Weights of a small GPT-style language model, trained from scratch on English Wikipedia: RMSNorm before each block, no biases in attention or MLP.
Each number is 500 + 25 x the weight over its row's rms, rounded and kept within 0 to 999. Layers, rows and columns count from 0. Numbers have three digits each. The size before them is the row's rms in percent of the matrix's.

# up: layer 2 MLP up, 192x64, rms 0.481, rows 167-191, columns 0-63
# down: layer 2 MLP down (transposed), 192x64, rms 0.272, rows 167-191, columns 0-63
up167 103:483529550534476510544505550495539465479494497554507490539461476466506527514473486480486531527506520527502486491538517505490498480478525511475498507512507497515533432521495485485520508519462495
down167 096:520480495504462536512488493576461535475502509460497474491514527510527522510484517521530520514485487462542458519503473507484504502500456496473507491533504519482519551518510496560492487476503478
up168 087:435490519497513535483479516488489494516515509476542506465512491473475513472469538480469474461490460528470522498471541498488470475493505523550532527475541496514496495492469550502485491489515520
down168 094:501533492531517507468483482536543484500494449535467522496543526527491523530525493562522521471487503490512520519516503487484459494496440517504465513519466506522504506445502487513490511471516477
up169 107:529462521469477515471471488489492523490485528513500467520525480465524506511504485527518467502482525501508472529535512493457467535473544513497470475467460458493482542480496491480526529475454521
down169 102:531535565524506502458511484478480495476485488498514505515530487523475515516535489473467460501448488536503495544496482522539513477511483484492499502449515520548506530493489477522496541480539500
up170 102:480474492427460559523485486488533490519508461473497480511516460493530524468514475493507481446496495507480512496511509463473471478499522477513507488524508511522546476501479522467472493507480539
down170 104:514511483510474515498493503451518512451505479494493523486459504506488480480504512500480530526468498492519488480491539516461550486469550525506545481535493512516515573522502519487494455454498503
up171 097:488479555500501553472511490475492488497509515468555529510529493502549537483515483507492459524515465527463490534489509492494483468512533516514551541498513481488502500494494453488513536501484535
down171 095:474539476459547504533514487485475497493524490521506491524546487529489527427499496501493494489502500529533516490503504479518530529510520548510539494524510546531482473479533487550497472526506493
up172 091:447547482532507494474469503460491477490482516500501501507521498480514548453514491459510462516520477489516523560493484468452499521472531476524488514512485484456461478488481504495488470476499513
down172 103:456478496542441488462446510526529509504488487492490494505508511505480476479477477475470491476474507506509495513549537511486549480514476461518528556507487489523514535506481482525530492465501480
up173 094:506499528481503533482486507498492503483490523511514502501501428501453527487496515454459540517515452513475496496494475539521442476486495494482531528498477492489492518539454486517476464514454500
down173 096:530496562475458534500492510529490508506506491480482514455492483458481453513504433528497522506466490518545494502506518507488535503502536484494487456490464491528443507478491489485502522517493478
up174 111:488503499470493479489510535451461514465484506541503488462523512497497519494479491485465537520526502510524471526503492488493519502498532532539453520495531508457530519458490550491516556500462512
down174 102:467497495484533521507522454489471478465484505476478478501517534501516507467507494500523512473527509503522469504512475483532549486556530544528490481468519505484469532505557465510515471469487467
up175 095:506475520470519476458463500498502495478467509514458500493511524499532487512479566472514470543524505516469497467509536493493490533482524530498507497509521485513548511439495484549492501531475529
down175 093:518471533492457484489500553529509532497502493508472478507507489485528483535499476446517523519486501524476456477487496513561504476507432528500475509474493500531454501480463487515494520512526495
up176 101:493486475488464473497521554459518495522462465519546487494481457476473494506550508489498480456500472462482538489483460485487508469471517488487492504488501485496534502474499485490520518518432492
down176 105:479564449490506508477519489482502534500480508475484506546474503526541519515494473482467441508512525444465491496502487509514497548501525515520499471469467510476552499500505539492501489500497501
up177 115:470533523507494502510545523494516498499498499528483476516475519504465493509513484515469473536520433510446540466486547507493506522528500484534515504519538497525526480496497552488456470513490528
down177 112:495518479508536551506509483463452477494482455492495455504523478480474486488523483482503552533494509502513498517533533479503505475513570531516485485471527500520528516510552519527500488488497468
up178 093:453480491456479499502492538504480509523462493488512497494527496481471477519452507499468545526518493475465543564459523468485494506536496511481504478450496478471479499529503513473475523496509515
down178 089:527468547517494496491510471527469511493511524473456493497484539481558507536556484510497519495468480498541497519516518489541492493542490476533500480468487515528468498494521497491469511483441489
up179 096:523566500463494534506482522500496500523480496444534476445500526508457468495493505492550518478517516547478495514471501495483524496470528512541511513484465467492495526474486522477524515505511518
down179 094:516472517476508509503477517513468543493540475491493522509455538567545454505551496473508547483561506501507478508509485500533504487510473493520502509531500477501530493506512483510507477492460477
up180 107:517477481493522537457516497529501521531515480500482494523536478509495477465486497485537539460530475513478519475546544498469490489472511496523525514509479472501528501508464477434501543526506533
down180 089:426506527486522515490506490502476499496551525498530482526490467493537493510508497456514486467564497524474517438483473488495496531520487481524496493483536482461534496499491454509495515507498483
up181 106:460504541509480483471487526502526495521490507529532517488546448446434501518501496525461514502494473505517533501493485520495531513442464517516508548484524512526513500497491498470536500519505508
down181 111:482506524458529482473479491492510537492513500489557524514475463535500465520498476520502453466512480476532530500514519473489527522513501528537491512483521515494525499478484481467559521529543467
up182 093:471482515477481489519481451507509547504492583483537484460492514494508486460459523438475533470484485492503515484492483449499481516498524505525497519524516500475487493490465491514489501467512506
down182 102:498501451490542479527528479501504508500517521484486481536525527478511556512504522435475495497467492498489479514487523463516481529507511521502515506445513530514522476492552497471451479503466480
up183 103:528492535503466545493517500471542508495457507519526504481471495517482492505526482494461513526554486535473479527529494504470546510507477514511521518492547521495494527456517479520456470476530525
down183 113:473503512515473485463489544482548466529528474440480539513474485507525481515522447515497486496486484506483481510519483518516506456535487523499519517484503498469528495469505493473498523447526453
up184 092:484525514518543498504529503466510490441508490544540467485532535483512483468472486461537478528525480500524525485499499482479494462556492531521495497498530495499474515515515485494516528493531552
down184 102:516521500488500495502482490488563493495516494566494494507506513484496499507535500490536509517518496507508462491551497487467536461506477539501442568469517471503546512482476467490493503496470506
up185 114:505536511504470513488532464496509460491489493517513503484465499464486485459511451528461485486512481517499487484547496499512518535560467445525533508511513494523505501497503507456521524502539546
down185 105:441482449522545491505493543469507491511508502498534463524489484465519510494490532523508512517537468531481516486475503481503507544527466499509503549510537493453508508435496497478518503512502506
up186 098:510598512477503481460507483488467464502497512485501473491562503523492491489494475454460548500509480507506523510485495504488514517525524487473509516503560493496500478458486514493509510531488516
down186 093:524477454484472495508462527445484474494473500490463494499517488494490568509469498507475508513478518478486516523541545504497492493499572472464512504504518488487542501489502543490507457497483504
up187 102:458479508520518497480493516442501512493497495489516488497520467451523481496517487493483512432527538488522483505527523499498477424459500476506506502502525465502504491496494511492469495573496517
down187 103:567495472458504513524496498490505459508521498535515499508520485492495538494522525459513477490514469504492486520458482508486481504482525513505525496494477499586486470524453490495468461528488473
up188 107:514498500509518492490429530516524497470469515534494498513500525484483478470502489545420506494497444507481504509483509478526490498478502474452472538489492499521505539477506502473536491478462516
down188 084:503533492494543524514534505443458492512513522536557507537519473524495485454497495507527529476545501496499507477498479483514542538482510532482486482495513478518483444482509518506519491532495534
up189 107:516502523545487553473537520494523552497502504528500496477518486471492523509484506509478499513542484530450482529508504496482520458502552479500481488484519456507482466455509473496502446537492503
down189 099:523503554511522505481525533497492518471522480511452503520530484548511467554522499490516506524443474508500463539497527480532525500464458488520486483478469471495490484507502526472487513494465519
up190 101:468504472492498486460502505500493505502494464445525516492548506487494521464523472527536523481530496521489488467472464444505476519493492506538509516465506552509505522461459470499478506512454511
down190 099:466499479471496505460481475461541511504500518466505500505511538532539534477524495510466467497515504497488532503530525519542536527500489535507467485515478539489540463454552481514519516514500500
up191 100:503526506500448507511475487492463505452506547529491511499542567476460507500498499463532516478527461513522500497499495484466469456498499481502475489465527469531518517453490495473519502488485509
down191 096:498447516499428532487513500522505531508494510473484553504524517525499476546530455480501518500462513482497486534522477516536485478494475479485505495490479483539512473539509488511497495521512440